{"n_head": 2, "norm": "layernorm", "norm_place": "pre", "positions": "learned+rope", "rope_fraction": 1.0, "attn_scale": 0.0884, "bias": "none", "tie_embeddings": false, "init": "uniform", "init_std_o": 0.0, "lr": 0.000993, "schedule": "wsd", "decay_fraction": 0.899, "batch_tokens": 65536, "seq_len": 384}
Each number is 200 + 20 x the weight over its row's rms, rounded and kept within 0 to 999. Layers, rows and columns count from 0. The size before them is the row's rms in percent of the matrix's.

# layer 3 MLP down (transposed), 1280x256, rms 0.0111, rows 1250-1263, columns 0-255
099,188,188,198,213,232,208,217,165,185,213,208,216,203,237,181,165,190,195,210,195,186,149,200,197,239,231,228,205,240,229,170,182,217,190,249,210,175,150,208,205,192,210,176,235,215,186,224,168,222,165,219,197,209,172,197,212,212,171,189,195,238,182,227,201,198,184,209,196,220,182,214,180,232,204,237,236,214,198,206,159,194,200,152,224,195,202,191,189,222,180,160,177,193,216,179,184,151,204,230,185,184,204,208,221,202,222,191,175,194,214,207,195,219,233,222,207,184,204,204,196,196,199,173,182,216,216,192,219,210,188,203,223,175,192,175,217,200,188,212,244,194,213,185,221,173,209,222,180,188,200,196,158,228,206,212,190,245,232,247,198,224,204,185,222,204,180,204,202,177,192,193,221,190,191,203,193,195,188,182,210,186,170,199,201,200,200,205,192,212,179,166,215,163,198,180,200,209,219,223,190,190,215,224,199,231,176,199,215,199,229,179,214,189,198,209,206,199,191,196,203,220,165,153,193,212,197,188,166,215,180,197,152,184,191,263,189,190,212,187,221,214,201,192,193,201,204,207,192,207,189,209,190,193,204,195,220
097,203,213,188,211,214,179,196,191,231,203,226,206,201,201,220,221,217,220,197,187,171,168,210,218,186,185,197,200,203,189,202,183,209,203,164,206,180,218,163,221,171,204,216,199,205,206,194,184,194,185,208,179,169,222,213,207,204,184,216,229,190,230,187,169,267,211,213,183,212,224,176,175,202,213,217,215,215,202,173,201,213,248,181,193,219,177,238,206,219,199,204,185,218,204,172,224,182,165,186,180,211,200,219,206,197,173,198,184,209,191,205,204,180,215,209,201,205,212,207,198,181,233,219,198,242,188,181,194,211,224,198,207,216,235,194,201,185,196,161,172,193,190,228,201,194,230,184,216,199,198,214,235,215,170,223,190,215,222,212,195,225,205,187,211,219,195,177,227,222,203,219,190,173,175,220,203,203,192,181,214,152,213,213,189,202,170,201,189,192,186,215,199,190,176,205,220,225,184,225,215,199,223,185,238,179,166,197,202,172,224,213,189,190,186,189,201,175,209,213,204,127,195,235,202,166,222,187,213,202,174,247,193,181,229,221,184,246,178,158,194,190,174,199,230,197,199,216,205,197,172,207,159,176,208,154,245
107,176,180,204,215,158,259,215,224,214,254,216,212,222,176,178,201,222,237,198,206,174,195,158,220,188,180,169,198,188,215,202,201,229,226,161,210,206,193,214,215,238,201,194,147,247,227,180,197,212,203,175,207,211,170,219,198,185,204,194,180,190,203,202,200,192,211,239,168,213,205,213,226,186,165,193,185,223,208,162,167,167,191,172,228,187,217,228,175,190,194,211,192,205,199,204,215,181,177,191,208,212,195,179,176,184,221,193,174,199,201,189,193,193,207,208,209,192,227,183,200,167,191,188,197,173,196,208,190,179,202,182,228,198,208,209,192,204,187,182,218,216,198,216,190,205,187,231,219,220,228,180,190,215,199,181,226,180,181,182,198,163,179,224,202,246,211,229,177,141,195,210,202,219,191,217,212,219,204,229,209,168,158,202,209,204,236,248,190,186,198,206,219,212,210,210,212,191,198,200,211,221,209,193,196,186,208,221,190,192,164,181,218,187,196,193,204,187,216,200,190,195,202,219,190,167,189,197,229,176,205,215,177,262,188,188,204,221,235,226,212,198,204,180,182,200,218,216,184,225,180,213,217,203,225,224,176
103,226,202,189,192,216,255,180,206,182,175,174,183,227,192,186,179,196,199,215,199,160,183,226,203,196,172,205,197,190,190,222,205,186,209,161,172,177,186,190,215,204,221,181,214,196,232,196,193,197,197,209,227,202,198,171,212,210,216,188,224,140,196,228,180,215,191,201,197,215,184,199,195,209,210,168,208,204,193,215,211,204,166,209,205,201,199,207,189,225,210,190,186,173,210,199,217,161,227,171,195,220,183,156,209,188,219,194,212,179,174,178,179,188,211,197,228,175,223,230,144,203,173,171,218,179,233,194,225,198,188,186,214,222,176,205,210,189,218,173,229,190,197,219,188,206,208,235,178,197,166,199,208,204,208,206,188,200,182,154,190,142,220,221,218,183,207,208,182,207,219,192,197,196,204,206,164,208,217,178,211,219,214,164,234,221,177,220,213,204,233,234,189,182,228,207,234,197,241,200,193,203,225,219,210,226,213,192,218,193,236,185,202,191,213,230,212,188,236,176,209,188,208,222,191,186,198,217,191,164,200,189,168,202,203,229,184,208,171,180,179,201,182,209,182,180,185,211,181,209,214,183,204,224,221,246,144
097,158,233,209,223,239,177,187,205,199,218,173,218,190,214,208,196,185,195,164,189,230,175,252,168,211,157,190,229,173,201,213,218,181,196,248,226,174,202,210,167,209,211,209,188,211,189,186,196,193,242,247,201,209,188,198,172,175,207,219,213,208,224,209,205,183,207,212,206,191,200,214,221,248,202,220,201,166,212,212,195,192,196,218,183,203,201,186,213,199,201,208,187,182,180,210,212,204,200,204,186,179,203,204,185,192,205,220,203,199,232,215,171,171,186,169,199,194,182,204,206,241,206,191,221,166,194,190,239,213,235,186,169,182,194,186,191,209,206,182,225,198,211,220,221,201,209,220,185,215,212,199,223,211,198,218,202,176,189,204,195,191,210,192,185,209,186,205,230,184,180,233,198,215,198,174,202,201,170,216,197,173,179,235,248,184,236,178,205,189,166,185,204,203,206,245,198,185,225,218,186,208,230,183,216,202,201,198,192,188,225,215,213,206,144,191,219,179,233,222,180,209,190,201,182,183,187,203,220,222,233,219,219,187,228,168,202,168,171,192,247,202,183,194,179,173,208,202,177,206,139,190,201,228,188,214,237
098,207,194,206,170,213,169,190,205,195,220,203,194,203,214,187,216,207,187,208,191,229,188,198,203,217,242,222,179,235,204,197,183,194,164,201,209,195,182,189,222,211,200,220,213,196,237,198,153,186,211,169,223,219,192,209,150,207,201,179,204,207,187,206,200,124,186,204,200,192,193,188,212,223,199,225,183,194,190,207,228,182,145,150,193,233,214,179,172,213,175,215,203,226,185,231,181,204,218,208,196,231,209,198,187,192,198,203,198,208,189,216,277,222,216,194,191,196,248,166,240,219,170,222,184,189,213,183,217,181,218,175,214,209,231,210,203,214,186,214,181,198,174,202,204,194,245,192,227,179,196,205,174,226,224,207,227,189,211,219,216,202,189,216,210,203,209,193,198,197,209,219,183,230,165,203,199,184,194,214,224,197,153,166,202,205,183,235,215,193,179,210,244,217,182,192,223,194,190,234,155,180,176,207,187,202,177,211,179,234,202,180,185,195,198,208,185,165,187,209,189,190,207,185,202,233,202,195,194,239,198,198,183,233,193,220,196,182,206,189,175,194,183,184,192,207,206,198,194,212,218,216,201,205,172,222,227
107,159,200,219,198,246,161,228,205,217,191,209,188,188,220,221,216,177,199,168,181,205,253,189,224,197,186,166,221,194,205,205,193,194,208,200,212,200,194,231,221,223,228,230,215,199,200,186,213,200,181,205,215,225,207,196,227,198,217,186,178,200,188,185,220,178,243,200,216,197,207,185,204,200,205,200,222,210,193,197,195,211,170,220,190,226,210,189,236,195,197,186,201,240,234,142,185,213,190,190,187,196,214,202,189,192,169,181,184,199,193,211,163,166,197,248,192,239,177,195,197,221,180,201,190,188,180,221,240,215,215,191,203,219,248,213,205,238,212,198,192,232,193,178,194,199,212,176,161,183,183,204,207,212,164,207,190,215,186,197,175,172,180,214,207,168,211,192,226,168,227,194,172,222,203,172,179,185,201,164,159,180,219,176,236,198,171,203,214,197,207,155,212,185,228,179,189,214,195,231,184,207,179,169,208,183,159,236,209,206,167,212,226,237,172,194,230,212,198,222,194,211,218,204,191,209,188,201,189,185,197,232,219,176,183,181,206,193,209,232,205,204,199,210,214,235,172,183,209,180,182,201,192,184,185,206,210
105,215,195,231,173,197,211,189,216,187,201,234,187,161,255,222,226,199,200,169,207,203,195,211,234,190,185,182,199,175,222,197,215,198,231,223,173,177,202,193,199,205,186,211,188,202,201,212,212,203,190,196,198,192,207,205,199,198,204,211,193,167,220,214,247,212,203,169,191,168,211,175,196,226,196,206,224,218,208,191,177,164,198,185,192,220,218,205,191,212,190,191,209,153,249,216,174,206,174,171,218,195,172,212,217,223,145,206,172,170,215,191,201,191,266,257,189,207,219,170,195,195,141,193,220,176,200,207,219,201,206,213,198,248,170,191,187,192,207,214,200,180,174,204,213,178,242,185,185,191,166,182,198,231,187,196,195,212,171,171,206,219,187,214,206,191,230,182,211,156,209,186,199,230,187,204,205,218,202,200,186,166,197,194,208,175,193,212,180,226,203,192,197,203,188,178,223,211,217,215,161,184,209,206,224,193,182,171,174,203,200,192,197,217,188,209,165,206,214,208,192,180,193,204,213,247,217,201,201,212,214,197,191,201,194,179,244,230,190,195,203,199,247,206,197,203,200,204,188,223,180,188,229,171,184,236,215
102,203,223,178,199,229,179,211,219,152,191,195,212,200,182,195,182,196,199,222,186,154,191,181,231,202,175,201,194,178,213,186,225,207,208,187,178,200,210,196,207,241,195,214,201,164,187,193,226,202,183,217,168,211,212,221,225,216,185,201,231,189,227,186,173,206,203,191,195,167,160,197,174,169,213,194,206,204,207,184,196,218,242,165,195,192,212,167,202,205,205,214,200,198,197,219,206,237,212,239,212,197,199,227,175,195,186,172,184,208,191,189,160,190,202,213,196,226,208,208,237,183,209,190,186,205,223,184,187,223,217,213,194,244,184,195,206,184,218,233,194,168,258,185,158,192,215,184,217,227,203,208,211,183,222,206,208,215,190,158,212,188,234,189,215,171,233,191,197,213,227,176,208,188,197,157,159,220,199,191,213,201,203,213,178,179,174,246,180,211,201,183,191,178,211,196,223,194,212,218,188,182,173,191,181,212,189,220,193,239,203,202,176,209,212,169,166,250,246,201,212,218,174,205,223,202,220,235,188,196,220,202,182,196,219,190,216,220,200,177,188,203,209,244,187,153,199,193,193,194,205,198,222,175,196,175,222
104,195,189,177,209,224,184,196,169,217,181,213,209,158,206,209,230,189,189,198,185,224,211,204,235,209,196,237,221,177,227,205,196,194,190,174,226,171,142,244,196,216,243,220,202,230,190,171,187,224,166,222,170,190,218,225,182,210,161,186,199,259,191,209,214,204,193,174,210,198,203,193,206,232,214,225,186,226,217,175,180,204,188,205,204,196,203,154,211,189,179,214,181,222,201,168,182,186,206,208,173,186,190,187,208,219,195,165,187,203,206,214,175,184,228,181,178,218,195,207,196,177,239,216,216,209,198,217,194,177,211,213,188,197,234,205,205,214,172,235,201,177,232,197,221,178,210,170,204,183,184,217,226,211,194,225,173,226,221,215,182,209,167,209,217,230,203,216,230,171,195,191,225,215,229,177,203,221,178,218,209,209,199,207,205,192,210,204,179,202,187,187,180,203,188,205,194,223,181,213,202,210,173,220,219,180,192,187,207,202,188,205,198,213,232,208,230,168,232,198,190,188,217,191,184,196,169,160,214,197,188,223,194,201,179,186,196,202,192,193,250,184,233,205,182,238,212,217,226,201,222,198,171,158,157,170,221
103,204,191,189,203,221,170,217,207,200,192,179,207,224,198,212,178,219,169,178,214,198,184,237,206,209,192,196,217,210,205,180,197,164,170,216,179,171,207,206,195,185,192,224,204,209,192,209,187,197,227,182,226,215,176,214,195,182,193,214,195,199,197,230,204,168,188,222,186,186,212,214,190,233,230,233,200,179,223,220,208,177,163,200,214,206,213,162,193,205,164,230,189,201,225,209,193,235,179,213,181,211,203,200,223,229,202,216,206,183,178,218,196,209,194,196,215,205,176,217,189,186,233,161,185,181,186,165,204,204,178,169,139,150,250,213,216,189,210,159,182,200,153,159,217,227,201,232,204,209,187,217,176,204,171,226,235,192,231,204,234,194,226,198,182,207,202,205,205,219,199,199,196,171,209,190,207,202,208,234,236,225,173,188,202,229,172,247,202,182,195,197,236,201,202,193,183,201,201,193,173,209,195,163,179,215,197,198,207,223,163,197,208,230,164,220,191,228,195,203,183,211,160,193,186,161,218,211,183,224,165,199,188,199,200,223,226,182,224,208,187,193,187,214,204,194,232,199,184,220,204,170,193,217,179,201,236
095,191,200,152,198,202,178,209,235,185,216,186,203,210,185,165,229,185,227,214,197,242,243,205,225,170,174,189,207,196,206,188,210,199,215,232,212,213,154,227,197,187,204,201,188,198,170,192,216,175,211,220,201,235,215,211,207,197,201,189,180,255,208,162,207,212,169,209,231,202,209,195,217,181,171,186,222,176,191,187,221,199,195,202,199,190,199,175,219,162,191,170,182,200,174,227,184,208,223,215,202,187,219,200,188,180,220,194,213,214,207,224,214,192,174,180,159,197,161,199,200,190,187,182,178,187,227,186,185,200,210,205,192,174,204,204,206,211,197,232,216,189,202,189,204,225,189,216,184,224,202,199,232,181,199,179,219,216,174,217,192,188,198,181,171,184,191,239,221,172,195,217,208,212,191,216,230,216,178,192,229,228,225,221,212,233,207,148,198,190,231,197,195,167,209,219,182,229,235,175,224,174,228,211,197,212,227,206,185,188,191,183,232,184,197,189,179,202,195,197,179,249,208,175,160,173,200,216,167,203,221,210,206,212,193,191,195,203,189,215,215,183,223,176,192,205,134,210,203,147,211,214,207,227,187,216,185
107,166,194,173,186,202,179,199,177,191,180,201,208,195,178,189,192,200,201,215,224,213,226,206,211,225,230,185,202,204,208,189,190,201,196,202,223,188,197,198,198,205,187,220,227,201,195,202,191,188,194,218,217,171,192,144,204,199,188,225,201,189,222,189,177,185,218,181,214,253,219,187,197,209,226,198,202,190,200,195,199,205,200,213,209,239,212,188,223,201,216,199,203,224,199,198,183,186,206,217,213,208,188,201,191,198,215,219,176,202,197,191,176,213,225,205,207,188,170,229,179,178,210,232,172,204,186,216,203,251,230,196,185,198,229,194,211,200,212,236,250,180,207,203,172,228,228,202,218,202,235,192,197,219,204,237,160,230,217,227,172,232,216,193,218,214,188,167,237,186,193,214,192,201,222,189,158,175,204,209,180,158,220,189,196,162,178,213,215,168,178,188,242,193,190,177,182,219,204,240,206,207,233,199,207,188,208,202,201,189,192,175,166,182,212,190,214,160,217,209,238,174,187,171,220,179,200,215,205,203,233,191,216,182,197,194,254,174,183,146,171,165,221,204,196,216,212,187,188,227,162,189,224,197,205,139,203
101,221,192,197,198,246,226,157,222,196,227,207,207,163,206,200,201,215,219,196,209,193,175,223,218,225,164,197,216,191,195,198,218,228,238,183,207,168,206,215,185,186,225,233,160,214,200,212,202,220,191,236,219,209,189,175,221,221,182,189,200,158,188,209,184,212,215,209,181,163,191,178,181,211,214,196,210,202,169,170,214,249,207,188,218,200,210,225,200,219,209,171,183,196,263,183,180,174,182,184,171,219,158,185,182,187,221,181,209,203,184,215,195,181,199,214,201,206,188,174,220,191,225,171,203,198,202,197,222,211,192,225,217,228,188,197,156,184,223,189,175,204,190,237,185,191,234,194,199,185,223,198,207,223,207,233,160,211,222,183,180,206,218,208,197,201,235,196,159,219,188,200,210,208,198,198,186,201,207,192,181,156,173,197,221,184,217,207,199,206,185,207,176,189,203,205,255,173,213,230,206,215,196,226,217,211,169,202,177,182,236,200,214,186,181,203,213,182,190,218,160,191,199,198,207,219,147,228,220,191,211,233,173,213,201,177,173,222,210,173,199,218,177,207,197,190,234,202,180,215,173,195,181,195,209,177,199
# layer 3 MLP up, 1280x256, rms 0.0102, rows 1251-1263, columns 0-255
103,206,205,235,173,214,212,230,213,198,187,177,163,213,196,211,196,238,212,225,211,209,159,186,175,195,209,181,198,212,202,187,199,156,192,177,234,206,185,198,229,185,169,193,200,200,168,219,188,195,189,244,207,230,173,199,201,219,214,182,222,180,201,199,208,195,187,197,193,189,154,232,200,192,218,216,235,179,206,196,244,233,229,200,220,194,199,185,179,206,209,179,185,165,164,186,205,201,234,207,165,230,207,230,193,192,202,213,236,207,210,200,183,223,230,208,236,181,208,225,191,214,206,241,233,202,218,175,198,225,179,206,173,193,222,215,200,209,168,225,205,197,167,226,187,236,200,227,176,232,201,205,208,214,194,169,162,237,168,207,204,255,199,238,205,194,241,187,168,177,197,211,220,183,186,180,243,190,208,168,208,197,188,195,179,189,209,210,199,200,188,203,189,188,169,194,196,205,207,200,174,206,183,228,212,170,186,199,199,208,190,238,201,225,225,209,231,195,205,201,210,204,189,202,208,191,184,209,153,192,186,204,238,209,197,210,196,190,196,184,190,242,226,197,199,164,178,182,188,193,171,203,183,193,184,179,191
102,230,216,164,184,204,165,180,223,203,183,234,216,199,210,213,172,207,178,228,192,222,196,203,198,206,203,214,188,201,213,194,240,227,215,227,191,194,200,166,176,228,167,218,184,205,221,207,219,199,185,223,170,212,192,172,210,235,189,193,187,197,197,168,221,203,209,211,223,187,210,202,202,167,197,205,238,203,203,207,175,209,188,201,192,186,213,225,171,239,224,198,215,173,206,216,188,210,160,192,229,143,199,165,216,206,213,211,211,213,190,178,237,201,232,220,228,209,189,202,227,207,217,213,191,194,218,211,204,159,163,231,233,214,185,231,196,201,216,193,222,223,196,214,211,187,177,228,204,215,209,153,214,210,163,225,242,172,213,165,210,172,166,188,213,200,210,177,238,209,202,196,199,216,192,164,178,176,200,220,183,201,210,221,190,192,180,222,207,210,209,211,180,213,188,185,171,162,195,215,206,201,222,219,200,212,223,215,217,215,224,229,210,226,204,147,185,195,248,198,232,214,181,196,189,199,226,218,171,193,203,201,194,204,226,215,183,194,201,178,190,167,217,205,198,240,208,195,178,194,200,156,200,231,218,210,187
099,168,200,155,190,214,209,172,201,202,207,181,201,198,236,210,211,199,206,192,211,184,185,193,185,198,213,213,198,233,231,176,240,202,178,238,250,203,189,180,167,206,146,202,233,192,182,200,190,207,202,211,196,198,229,217,192,189,218,173,234,180,205,198,191,198,191,206,218,224,189,221,160,182,210,203,196,162,154,239,218,226,191,220,185,206,198,205,160,198,205,197,208,220,209,207,187,219,192,169,185,193,182,190,226,156,173,200,221,220,205,240,193,213,148,198,166,208,163,205,227,215,188,170,227,164,188,212,189,193,212,174,241,200,224,203,202,226,217,164,218,212,182,199,211,226,202,191,180,209,228,218,171,212,164,198,203,217,203,180,255,170,191,183,191,214,176,207,198,188,210,186,195,206,217,202,197,237,226,226,188,198,212,222,236,178,189,238,189,218,215,141,238,193,189,191,187,201,193,189,209,227,203,205,186,212,247,189,227,209,202,198,177,208,199,183,185,226,214,213,203,229,196,198,206,203,231,210,214,166,192,222,202,199,189,221,190,192,197,225,221,206,198,207,191,207,202,204,197,213,182,197,227,222,201,197,221
101,200,202,209,245,224,200,191,183,161,204,190,222,250,244,209,216,191,195,187,211,188,176,189,194,196,227,181,212,217,163,178,203,222,200,189,187,208,207,228,218,209,197,220,211,200,185,206,217,180,182,229,221,197,197,187,178,214,186,205,242,216,203,173,199,200,211,189,163,230,233,167,191,201,228,187,175,224,206,214,248,156,193,200,172,193,162,180,185,164,187,215,225,181,209,208,217,226,226,199,206,177,216,229,217,195,169,188,196,191,203,197,165,210,208,214,204,204,176,210,165,173,157,224,194,207,219,167,227,175,182,198,182,194,205,211,229,198,193,203,194,212,227,223,214,192,209,209,235,206,169,166,193,163,217,237,150,187,215,212,180,191,194,197,235,170,215,208,202,192,187,202,211,227,208,217,194,207,208,155,189,223,188,206,206,154,199,176,197,177,264,222,204,207,179,195,214,185,223,196,196,160,196,192,176,194,216,203,184,214,177,203,180,199,170,192,207,214,215,182,182,181,204,208,171,184,210,201,179,192,201,204,235,204,194,195,194,212,193,178,182,178,236,217,195,213,203,222,181,180,205,226,213,238,176,222,197
103,223,222,204,150,176,178,182,186,197,170,212,206,201,218,196,197,203,181,210,212,192,207,197,202,174,210,190,192,168,233,206,204,206,185,190,193,189,181,176,175,206,220,210,225,232,159,181,214,193,201,191,202,208,185,171,214,163,221,211,204,163,193,224,218,211,175,197,200,177,195,158,198,216,189,201,243,215,214,204,170,212,215,199,220,179,232,188,247,221,201,195,222,201,192,229,161,190,200,225,213,209,183,213,186,235,208,192,198,179,186,175,205,187,193,209,194,209,173,182,209,212,211,181,234,206,224,166,210,193,196,170,183,201,138,213,220,205,161,203,225,202,204,183,187,167,170,168,202,182,192,175,201,217,194,186,212,174,226,197,184,209,201,204,187,212,182,180,210,184,202,201,226,217,246,210,203,207,165,188,196,190,161,198,203,232,178,225,188,206,218,205,194,165,217,223,186,257,191,219,161,185,205,195,191,248,205,206,198,197,174,197,226,158,166,232,179,220,234,179,187,212,196,188,200,206,240,210,223,219,183,208,194,180,201,191,242,208,204,211,187,199,158,179,206,187,215,221,168,197,226,212,195,223,211,230,195
107,152,212,207,216,196,176,202,198,164,223,183,183,200,212,176,205,207,203,228,189,182,202,197,223,193,194,178,215,233,193,191,186,207,182,180,196,199,200,219,236,216,185,181,198,196,191,223,187,184,229,178,169,179,213,193,214,180,194,208,199,200,203,183,206,197,238,205,184,192,216,168,195,203,212,190,216,232,196,189,168,199,233,206,239,237,207,199,169,205,231,240,195,166,194,198,240,181,221,171,183,224,207,185,202,193,223,237,217,183,191,203,200,183,210,189,180,187,211,202,201,172,182,199,221,210,214,175,173,200,200,193,202,189,199,189,182,228,231,175,238,186,220,190,200,157,196,191,234,189,161,229,219,220,238,206,215,202,188,194,209,245,188,250,197,195,205,258,196,212,181,164,191,212,182,241,210,198,187,216,205,194,199,193,185,151,174,211,209,164,206,191,178,207,181,203,209,240,178,193,196,248,161,205,213,181,197,162,195,203,210,178,188,210,201,225,202,163,205,159,185,168,198,216,210,185,189,201,190,227,205,200,185,214,198,195,191,216,235,178,205,209,203,189,204,216,196,198,177,213,244,234,231,174,182,237,206
108,169,237,196,196,171,198,192,178,151,205,233,225,180,208,192,186,167,238,203,156,211,221,195,178,207,200,184,225,215,224,234,181,183,147,199,212,218,194,217,202,169,210,173,187,199,213,184,172,166,201,232,195,226,195,171,195,217,209,213,191,188,200,212,173,220,183,192,221,227,217,179,207,209,190,221,244,186,212,236,217,233,196,188,217,200,238,196,181,222,195,207,196,190,155,177,219,175,174,187,206,202,209,206,211,212,194,232,198,183,196,180,244,188,209,235,215,182,196,192,205,188,164,193,207,197,195,181,192,201,201,243,195,198,170,186,197,205,208,197,218,192,220,201,214,195,184,186,218,222,230,210,203,253,193,205,226,171,212,205,174,178,200,194,206,197,180,240,223,194,197,223,209,223,201,232,172,207,214,213,218,197,208,212,195,205,158,222,201,215,192,201,195,181,197,200,185,218,198,187,199,179,149,221,232,197,183,249,225,209,161,226,237,174,225,187,178,174,202,192,211,208,213,203,215,184,200,186,189,200,171,211,194,188,165,193,195,177,188,193,203,218,207,191,205,185,189,172,220,160,187,230,233,231,215,225,208
105,164,199,190,192,197,201,228,200,193,246,232,207,209,211,210,188,209,256,211,178,207,202,209,221,227,181,177,195,194,166,177,174,239,183,180,198,203,194,205,210,194,182,189,190,222,183,244,232,201,189,164,181,196,224,233,208,173,211,175,188,186,202,201,180,200,216,207,190,190,201,219,187,210,181,202,175,202,203,202,222,233,207,194,190,224,202,202,208,181,206,169,227,230,184,199,202,211,221,181,154,216,181,199,171,226,210,171,183,181,203,199,216,218,209,212,179,212,244,174,201,208,179,213,195,258,178,189,167,194,187,130,183,213,198,180,187,202,220,214,185,202,205,189,199,201,209,202,210,219,218,224,240,224,149,207,185,218,205,211,208,201,226,159,189,192,187,210,210,213,184,208,206,185,174,236,220,192,227,196,216,189,210,232,205,161,181,205,200,172,179,197,208,220,211,185,192,162,220,172,209,206,157,173,218,191,185,220,198,198,173,218,206,198,186,174,211,219,181,240,203,198,179,206,185,219,199,204,191,205,208,236,214,183,220,225,228,177,179,181,192,216,190,214,220,180,223,218,193,186,228,228,240,162,199,180,215
106,211,209,186,203,196,230,189,206,192,219,233,217,195,228,215,178,210,231,216,211,199,184,188,209,213,202,175,192,182,197,215,174,194,177,185,178,193,182,218,218,192,174,155,188,184,191,226,204,176,188,197,215,210,197,191,211,194,174,210,191,219,202,178,219,188,220,215,166,179,194,165,219,206,186,195,208,206,209,171,170,260,212,155,201,192,217,197,233,200,203,236,221,168,198,217,218,195,224,205,212,221,220,175,179,220,197,200,220,210,167,201,162,190,167,207,177,196,198,221,199,225,210,214,220,219,209,209,182,210,200,191,195,198,184,222,225,158,184,221,230,195,242,220,237,173,183,209,190,234,176,212,199,220,217,192,193,152,207,230,181,221,195,210,175,203,251,199,203,199,217,210,197,204,168,206,220,194,186,216,190,183,231,212,150,231,202,196,201,196,189,195,180,210,173,197,225,162,171,173,243,173,174,213,204,186,177,187,200,211,179,151,198,216,176,203,201,201,206,180,210,168,202,226,215,188,176,215,193,232,187,193,233,234,188,228,192,200,234,139,187,212,197,194,217,198,227,188,188,189,216,211,222,214,176,204,210
103,231,212,212,205,208,199,206,185,189,187,254,181,206,186,200,206,208,182,164,213,164,205,191,164,183,202,210,183,172,168,147,180,242,182,191,177,211,212,196,203,179,213,251,207,212,195,204,172,221,161,197,174,200,132,185,224,227,227,184,198,182,206,194,220,196,241,214,219,185,214,209,232,221,195,187,193,202,204,197,170,184,227,208,216,180,182,173,208,179,180,185,227,213,228,219,197,219,206,203,182,166,216,252,218,192,221,200,205,181,177,196,208,179,232,217,200,205,196,204,198,199,143,190,195,209,212,199,198,177,223,184,208,213,196,178,195,214,207,199,240,202,196,223,210,183,199,204,189,195,198,212,205,200,169,215,195,172,200,193,207,169,187,200,204,235,187,228,182,201,193,197,183,230,221,209,211,172,187,198,242,203,171,166,181,188,223,171,205,183,230,191,209,178,200,209,206,214,184,177,200,174,189,202,171,204,174,196,176,204,207,205,202,201,157,230,215,188,152,151,196,213,196,162,202,178,225,171,196,224,175,189,204,174,172,193,216,161,201,215,200,189,189,186,202,191,191,191,172,195,193,209,195,172,208,221,228
095,207,180,240,232,194,196,197,197,219,208,201,226,183,200,204,204,196,197,227,208,190,202,214,204,221,208,227,216,168,202,187,223,216,220,189,189,195,196,240,171,247,222,188,235,190,238,197,198,195,204,190,174,219,247,251,178,186,178,195,191,239,205,172,197,202,194,214,177,235,237,191,183,178,183,174,192,198,182,175,190,180,186,209,233,234,170,193,226,189,192,214,179,204,233,187,215,238,174,189,251,221,204,181,215,207,208,159,208,211,212,199,194,173,181,184,198,210,200,195,211,200,182,203,179,221,235,183,227,216,224,205,184,192,212,208,209,210,217,153,157,161,216,245,227,197,193,188,201,192,176,173,189,192,208,212,221,190,202,188,167,182,205,158,195,208,191,196,177,200,165,207,201,223,189,209,217,194,207,211,194,234,185,179,197,223,174,163,231,189,196,244,205,200,165,230,217,141,210,190,228,221,210,215,179,198,185,176,201,209,189,186,197,196,173,197,198,200,217,213,210,181,206,215,212,215,188,195,212,221,205,195,223,215,234,188,210,208,186,238,191,180,176,207,205,203,196,193,165,213,207,193,199,158,211,186,223
113,198,224,209,169,230,180,202,201,176,225,194,180,172,169,212,204,212,203,165,195,195,212,176,213,190,190,194,208,188,195,202,149,169,207,186,212,209,182,185,219,200,232,235,196,188,164,174,193,193,189,215,200,194,194,215,228,176,195,221,181,187,198,239,197,187,169,197,201,200,206,177,202,209,187,186,199,195,218,226,226,220,214,178,188,210,191,198,146,172,208,212,215,197,174,202,188,225,254,226,181,216,235,195,174,197,201,225,207,208,190,217,192,201,216,211,216,167,196,220,191,240,200,220,189,226,199,181,199,236,174,191,204,194,157,218,210,185,177,223,206,190,217,190,187,196,250,190,226,226,178,178,209,181,226,204,151,218,201,217,203,241,226,211,189,200,219,190,224,181,192,187,226,204,185,184,239,203,213,166,198,186,213,204,157,168,227,211,228,193,219,210,213,221,187,201,215,212,223,176,202,219,210,191,177,190,189,169,194,221,182,203,244,191,191,231,199,233,208,229,183,159,188,198,176,174,191,190,171,193,218,216,201,200,194,216,224,192,169,160,202,206,208,217,210,231,159,210,185,228,228,235,200,183,200,193,167
099,177,187,177,211,230,176,197,213,213,194,212,220,248,225,199,210,199,209,195,194,211,194,200,174,202,207,161,209,233,173,191,191,201,190,196,227,222,185,220,193,209,188,159,191,211,184,226,196,195,180,256,218,198,219,216,191,203,203,197,257,188,207,190,214,215,201,193,169,225,189,204,218,194,210,197,240,184,194,195,203,242,172,206,225,132,213,210,183,224,232,162,193,187,172,200,201,187,203,178,165,185,227,191,209,198,205,228,210,179,212,198,195,219,229,226,213,182,198,228,226,216,203,226,215,175,184,196,207,191,162,194,179,201,257,223,207,219,205,177,208,176,188,168,185,215,191,222,203,197,207,194,191,217,187,183,185,176,185,217,233,187,181,209,193,190,177,195,210,197,164,206,208,211,208,194,193,203,194,199,160,211,223,198,227,173,179,246,197,200,196,193,231,201,202,200,205,170,219,182,165,187,160,181,192,207,200,187,206,205,216,179,210,202,251,204,173,201,154,209,174,215,198,195,177,192,217,195,216,192,211,208,185,231,222,231,158,183,226,209,186,213,220,187,201,219,210,191,175,157,231,224,177,231,216,206,215